Part of a small language model's weights.
Architecture: learned and rotary positions, no biases in attention or MLP, tied embeddings.
Each number is 128 + 32 x the weight over its row's rms, rounded and kept within 0 to 255. Layers, rows and columns count from 0. Numbers have three digits each. The size before them is the row's rms in percent of the matrix's.

# down: layer 12 MLP down (transposed), 704x256, rms 0.0524, rows 561-591, columns 192-255
# gate: layer 12 MLP gate, 704x256, rms 0.0568, rows 562-592, columns 192-255
# up: layer 12 MLP up, 704x256, rms 0.0587, rows 562-592, columns 192-255
down561 095:100150102118208114070117196080184128131172137082112085135160118138138097134135158176156163122123111139142133163150126154154153128130101122107110145120128214154078127170165089141157135099074149
gate562 097:158155096159125097098216120142143136110115077096141114133127088130088137125136105147049099172099112143167174161174165116144146095153142111111104190137152113140148173111205138157105081122086139
up562 102:096171146090101168163125133151145138129100188156149096139172116108173174131095118129153145124138154083151083128179111205135181167117074062196137102155149142163156135154112146151182119148045141
down562 102:125112156155090129137130100070111191140055123112220126159106129137169097137102100122123058205151135105153157189161191105111134110119156137112136108141143154141116122102101151109043044125086073
gate563 101:103181090115109144143052143120154118139136110100159156168081117169143058138108126122195179151128131156104116123091159131053167089108119174146138125183130188112145105137107154119074085124156137
up563 099:162112183109149087122108089141108118113162069132073052070096129142116096149169154117183137126089167074185110204157134100158137098098167100165149116157143112142028128097173158111122155141124096
down563 097:143147169162172132182141146146094155152182111166092153119134172167054078114137093128075143146170173111153134200178094128109113068105103120062137099125163173148107168162195137101088108135148127
gate564 097:097107098121147088155090045119087106139142145083022182146151122132149124078165156123113146137132150130062131119124136135176152190111167119144127146133110184142110154099114144152121125124139145
up564 097:101022123112143099154103110202100147133121166115101098207154103139133105166120106157089123110180096114157121106126105142138148160109108160143138099091194112156183134086176143154143132156120169
down564 098:079130113173150121124133122131095112130091107141137072194137055095157172076148135157124087149132112106104125132127102130108101131163118085139167128134120119177080147129060153062148109077128117
gate565 101:100101153095090101177197150135125116174133110144105115140082103115163125127144072160127121134115097168135161156140100121103104139084113132141107139122129131157120197127182198132106127146105189
up565 106:071077155141103091170119139046169117112089116128089128154103087151126127140118053125144105104131112123071134117080086141062162123110091199152084114169082174149092143114172115164135140078181134
down565 103:088117151140141100159152101078149121144031183145157105136146115117146098096158168127157130189145031121106142035088161115086171140118097160163104131132169160153085128146196117133150105098104108
gate566 098:112104119139132055072141135099126129143097103120184106154078131107155109131126110173142129101123105121132108122111079110107190141167142149135140128106170150096103166202148132117137132200112142
up566 097:112163125128101105154098165059162122144108118139132090122104116128139117113119117150118144134111101136124130150174124179194058084119101061123138118106088127158137131117166082127119138143111093
down566 097:190095133085130122146148144127121111133168170130197173122187130121190111155177141169178145113108152094158136138070115137127156111088121187136126174086130149095115132160151147145150069079175102
gate567 096:157131141140128082087132182129186074138155106125108166156140127184097159081141178144156087137148130185151112086108126161149142143055103157078148149090070058115138094082144116087116116136168128
up567 093:153079137141140137065163118100197095163172104094123060173176128171104145075047157141133127130140137139120080104146109158118101047090158119077116132109132143084124147154143135140117139169150120
down567 098:117122131200083123140114164126121130118144163133108114161119133165088158126124134133123148133140127149118157119134100077123104170141143152131113069114109122153092149083096056110137126106106111
gate568 097:099106105082125074163119174169097127171173129116141134074125087173157156143139086162174099097161153149140113147100134119095127105129116107071142171199159073106098130127096140113086121194132114
up568 101:078163198148109143127093106122132119141149113115185142068169157103151098168158114124049116163108146176135046089168150145093117087111093135179139147102100203126134140177132123155175168175122107
down568 100:040116121066117119112054102101048098123125071141191146087090077164128091100122171158155129110102093091115105112128146141096105131109123130149121156152111065109136114160096140143073091145109114
gate569 099:063105151133103134097057113150083110112141139152169145147081124156118173101155128137109143106132123094124084180249074099110107162140132141147089093171112180139164249135107128136141137100082147
up569 106:210113149120088133115124099112109150094155129156137123105148072117142077062150122160084103141095194091148088126151088128157151108091141129137103123151089128200077121156116139139141135140105163
down569 108:168129134178168092141116145124114138119081155142082176143139131139104180128100150094141121152094121099150117082138141142064134144122068131140140161159152146079181113121093156157131129094130089
gate570 102:077137075186095112156108145145104111094123114081127160086123172118162162090161110170130163100113136134166151109137115064068129128117134201113149078154112126125127141160144135179150074116123094
up570 099:155048146092165100162128135147163175090104124083143108123140169140135164115104125197157135060135159151130152079172158136090080120156188137104195104178189124111144137122120130136098158084100229
down570 101:118202128133097121129156086118115131148169112110111167153122175110085201131142148189131164151074133140128097146089157135110111136175128112159099146152136076127142088125152135113128145137129106
gate571 105:085114141121096076146176177108080084125133121123120171095120136139058150103105170129141175161123168163139122042119086082181199079144111087197138122123140133119166218187169186111101144114104111
up571 097:161134108172120131109129097134144077178156144134121109117169148123142167109126112041111118107178131038143071150146163163136086100144152162149143209143181134072194141069098115117148071100141214
down571 096:128125158130083133104155133113156089164174115161107142091180130125120102084106163137118141102158102118123106126134102149094163099149161126159105207140142106121093161183141186117132181153153138
gate572 102:087136116153090126127146117157099127129139094172072113155110077120115149162109139172087166112157171168155132153086066158122097118156098100181150144135135137090112136093123162160113076130127081
up572 100:179144164118102130126089148132134114116152097098170080186110211122120083127084109150111125142164133119158121167177087175157092167109084159166058127152117151138111104153114100121200144171164071
down572 099:131149092119169101171114128195114090132113099157154133121119111081132112098082166038182116131125136093103126135104131111126138131062173173126046188134104151179105138147118108135103085125087152
gate573 104:095154139145077120088134133158112135117155156166177115155115153168081168093170184170187124077134135107153132151169148164102220131127107091094153133122172191151133165121183100060140136124137133
up573 103:152170138113125148132073211152158152079122099083124135107081098166072107108075190140128170125143107111149080105139175115141173044177130117140115130092116138094124132093127098153124155145134186
down573 101:153168166100115133182160073123110097118140109143161211119110144147162152135159113139115123128107172130119144131127116175100156135074138164120104144083114113117130098187170165143127048099120187
gate574 102:096123153162061180091161158184129116044173115085115139119123168111104089108051123068134122140151134108171146142111099143130167132127175149129093189166078102168151100129140121185132138147121097
up574 100:137179082114097167077189121153167127087138097173110109111098139137091108144107089073132122121076072173086187127121150098086108105120130119074114135132099152166094089140130133151116140126112173
down574 100:147185068127139158091116113125073052096134159143132134100099151094111103113167136153091123171109097105165138080069126137091140152203120108152108123124118112132104074084103233111142135080121154
gate575 097:135144158109135147140131150083173086161139087149141125125093104100149120126172133127143173101146100159147076127102095189169136084046116128157136175187159151161124082132143185100149139153103087
up575 102:135101176173110153077102157068116115132105096055159093108107107045157111098112116156084129207095165084131139067156095051148148142135071084125180139101082131110117163141125115107123155158124097
down575 101:147121095182103106123121125134154107085048158129136143117157094116097111167067126144146134142130153106081145104123154117192083200159151099111177091091170093133097148104122078166186117114163128
gate576 103:220156161114102126169088166124133124142140177225121135133093164152151121080104140202141143150076139074178119107090135139123143065145171121134144134142150109072119133087119187102172120092101172
up576 103:125090118152158126107117085140086063071148078161165150089132132159152105159130083110210133148133127086115156161140124068137098155113144103158143192091149116125103144171112065191124143144146159
down576 102:173157147131149200104156150183087094123125138088114125129142152120102132113096157204154125087167071150159125136181071074087097091144077142120144108106131142032157105144166161132168099107137070
gate577 098:177105123142147079161081137090133121164140108146116182126195166138101125129174120179146188133151092187154124112101129118143203092118175098072152136141159121167066110115153122104135103140159152
up577 097:116088162123126132119141078103136152163109170158110208150079158150165172078132064115078135110112155164088131094158103081060110116081108143137082094153082108111121080144117102101095137144096126
down577 098:100064101087145121166101183113141192067159101053142161136155134138094124151147168120111145152152157073100127141163151087099165114077109124046144180063071075153128106123114161178184164176074130
gate578 099:166163128192106065144136135094123169052135133115173185089126136110148099199171095089128131181166134103141136064082087135094157125095106092096115142121132112119126048090170184142130104103176174
up578 097:184095109161151100075113204104164064136127165095161158123106092049104093065056162111133166134143113146142131178132117133138125139113165122153172133141185128125084160125155161120137202110098108
down578 098:104108073140083148094129075133095106050219112173111119077150087165161106193133125115099107135089159151122154137163119157134116132130113137093126136113106100108126125153170095173089085113086133
gate579 100:061139072132178130201106096128151131178135116148141097169123160136128131155110141111115114085156160116104140116157139150111126076109093111120094131110090150137178182156107133118141172076086111
up579 103:100127066120157170080179127177119081170146116155163057122101103171094123116147121129116190121120084113073147105188107086226115118103152105099062164130095122107160148094132154176103147108105104
down579 100:181123130177084111117098139111173134061049092078182068132169112086120146144079109038126146129088169185149169104146130159099058138140163135151149112060140135133106122077175114117151154078148176
gate580 100:168118184144126123154147120198151150143125199141157110110124166117160134124197173094105105153113142123155113074092157134146111128119098178073119117104130165098171080075168119111143147119090170
up580 101:154122096197124142195151111139133074192130079135126110081119143123187118211092091091116084123156126119156179092145124154153113136170106090123117126089107118106141168135076115142143098112197152
down580 101:105155125103160107131122086094111157135148169126161091162143078150101196141146117112099134146179119177090198140098094108242143057074116129172108120137152090204147123134104096153143102143073096
gate581 098:186138139071113067115149120130162126115140099167215129132155133131110151166161135115145167092159152093119182116172105092129142170125156115108152090085116121069029175167152152099126108106080093
up581 096:099147074122116163092106064145173132149145105162089167085130117157119091128155142131145099099108115137131125181088155092083195102139149154066104149146154131163118160130130139213162122137103131
down581 098:094115109134182133197105105119120147148116124129101108096137100185178080116096142128111182132087099183105169179144121083193121142193134115162169105182140149162137176154173120099093131145165133
gate582 099:173087100087150082136124086168116109093135076195116140110167117150106176096151155225178130141133137186095139136153068098141134086104156136111116160177141140137185177135204136112122127140120098
up582 103:143154167134117121115139119123150101134141120099095120116147114132169103121171109100111128176147074104129129073087148143142163151129161062140094107150133137105120127174082085157127075169121136
down582 101:190144124124133135144120122138075142150165113183118184124206089124132144112180157087128135169148122112140075148137129096159139133099170135105094126180129133191153146153116179100152168109144106
gate583 103:142103159175110163113158083142107086104175125178158114076174149142081095101166107091145114124107114128152076117123079120115119115160149113144130159162100187085058146152132176088143097102044150
up583 099:035096115092108171120109122141108090133117205125081156118185167110045157149102105113172134114059118102151122156143127176167186073157128104114173069162121079137098134141144146037120144142139093
down583 098:088139102138086119172132128115085131054089157091151122042127178155144156168154092088133167181169132123143158142171138163143109103166111084138099114112068163081104081089093134146133099131114097
gate584 102:138179160107103081172147102110133003110141133110132136120136139140138143161153178114106122123106166125126094097139142133144172091184118101142134133162162182049117107115155116119142084175133112
up584 100:181145094144132133100108101061164063142099153180126111134109150218123109140190100130147119181143166061090098084129154109177155133157088141123153091095110166119177145154103095100121105144208096
down584 101:133136142085097200149174109126125100081186111182129146150106143133099200132134178149110103187097131194110048169144173102162136152126180108166109089088219124100145099153111145128128139163115077
gate585 091:163165106121157123136151162145153113091124133103126128229212187180151169155161170152213120116140114135097132144177177091141097153091088139086110129114119083149144115115109094113129140163115064
up585 096:114093138122134108117080140136141093182127122090086127132114158133129052184117147133122175122162113159150187188107127079108135087153124102129144169095077198085174151169170154088167085090107152
down585 096:099129095096092084135105123083157163119157078090127094141136137077081112112136138114181141167092203123103089139119115182114130115118051108160158121179173124134127125161044106104134199112119150
gate586 097:048139098138158169156176189110171142093103124107112133078129077159116134098134086066154144114116132075115145072107180142107149115151130157148102098107171113120135125166140204150126128124145156
up586 102:088137134167163084102103177111152108141122136126151111100140127183132100046147124137142105113107088092173090146088140099127146153123100102126098112157110148088133112146150121121171106091089097
down586 103:077135107091131161147132142138108115118192175104093090095136148140155117133129062182158123124157160178110146065119096116147174113062168142142102109204197108143064084112109154147108175131126098
gate587 103:096137166129154113149119113189116118150143140082161168185059121153144140108144110125117130117200123145185132092143168131143199143091100083095115117120123161190101130156166115100115123086117110
up587 105:165060158192179196144093113077100134099197085116173195077172125178104117140114118133128099159091162116124096179153130105094144084179162156141106118130163116141099146121120139078190109108150112
down587 103:156114136170159122136110124096062125070187147162100210162085118136133173100145073111045127111108057123192137137137092160102144150139081141113098195109103116145067127132109159057099118128109091
gate588 099:106081119116145130116117127131095140115127137160102065096120142144081090129102063129091136083103125106194073089152130168124050140147143124133106138086155101147091167133123162146144095099099191
up588 099:182141124116112126159120103111149132150117163150099087088149115130071108190102127080134154100081073073089094182136129091094153112169150113174109153091148150122112102079139216159111109115127155
down588 101:106126098114110151113130150170192107143115100133173184137126113077210170104084128158153106152135128131100156152111132152118117130142147184149113094141171106125114111133118131164116098088188118
gate589 102:169114105175160126117127146164127177105168139095175139081217175151246160137119158103149151141120128150168099148155135106140104167135145156120167162124171130119101115140127138120191166114106126
up589 097:155094115135108127142086101079204138126151162191111141133166134117165140100203124157094145162159081111101151093160133103145118127174080087100145120147082103095083182170078148209154126137122106
down589 099:115170133092149063127140058127157129178109113133144138127147143094136107112105113156136119136063115106126069134137087133127119110077101143115112111112107142124136090127116176087170149084093175
gate590 097:143114114097144112173113122135129154076119145103127128115151094116184193084129156118104116118133083120162124152122129126099165127139141130137122116140182120136141138115173008228110132106064095
up590 096:153097169129145099095135154126131129105145129168139121142127091164101121107171163122109100145124110132056104122050134140130101132130135204112127075081087151123090150112124187063106150099141183
down590 098:085135137112163111100175103146133151139049084105123240094124124138073175125157109138085187119125162068181105088129155055095109128041057111149190136112132176125109158096077171118175078121146124
gate591 098:131153115094162176137131163169135149090071114142092124116170102198132170115178188139103150078097131174112085144183156109132067110083157135117128201119140161170114058150102096130111119109041189
up591 100:083100143104133147160130111102170123146158154153070098133109122093078130125134149192105101159090083076155137077131102089111208107132073122134104141117136108081216138124148128153167068152179156
down591 099:120132154147058126123133112121078152139207106145144145095096143112142098146107149099168125159165128143135139130138124159126135175156154146126171089182207086146119097106162098104140206145131130
gate592 105:143108093116165137097106152098135179055155106120115142159107136104154134159133150101092110093178091196141132185088154150141128122137096140113109091115126115162101114152132109144180116166138127
up592 106:149179100099148112070182111148150185122143104155135085154166143138101090125128095169109180068192104100118164149058127095112125085102152150145090144126148065198114138046091174150143112144175124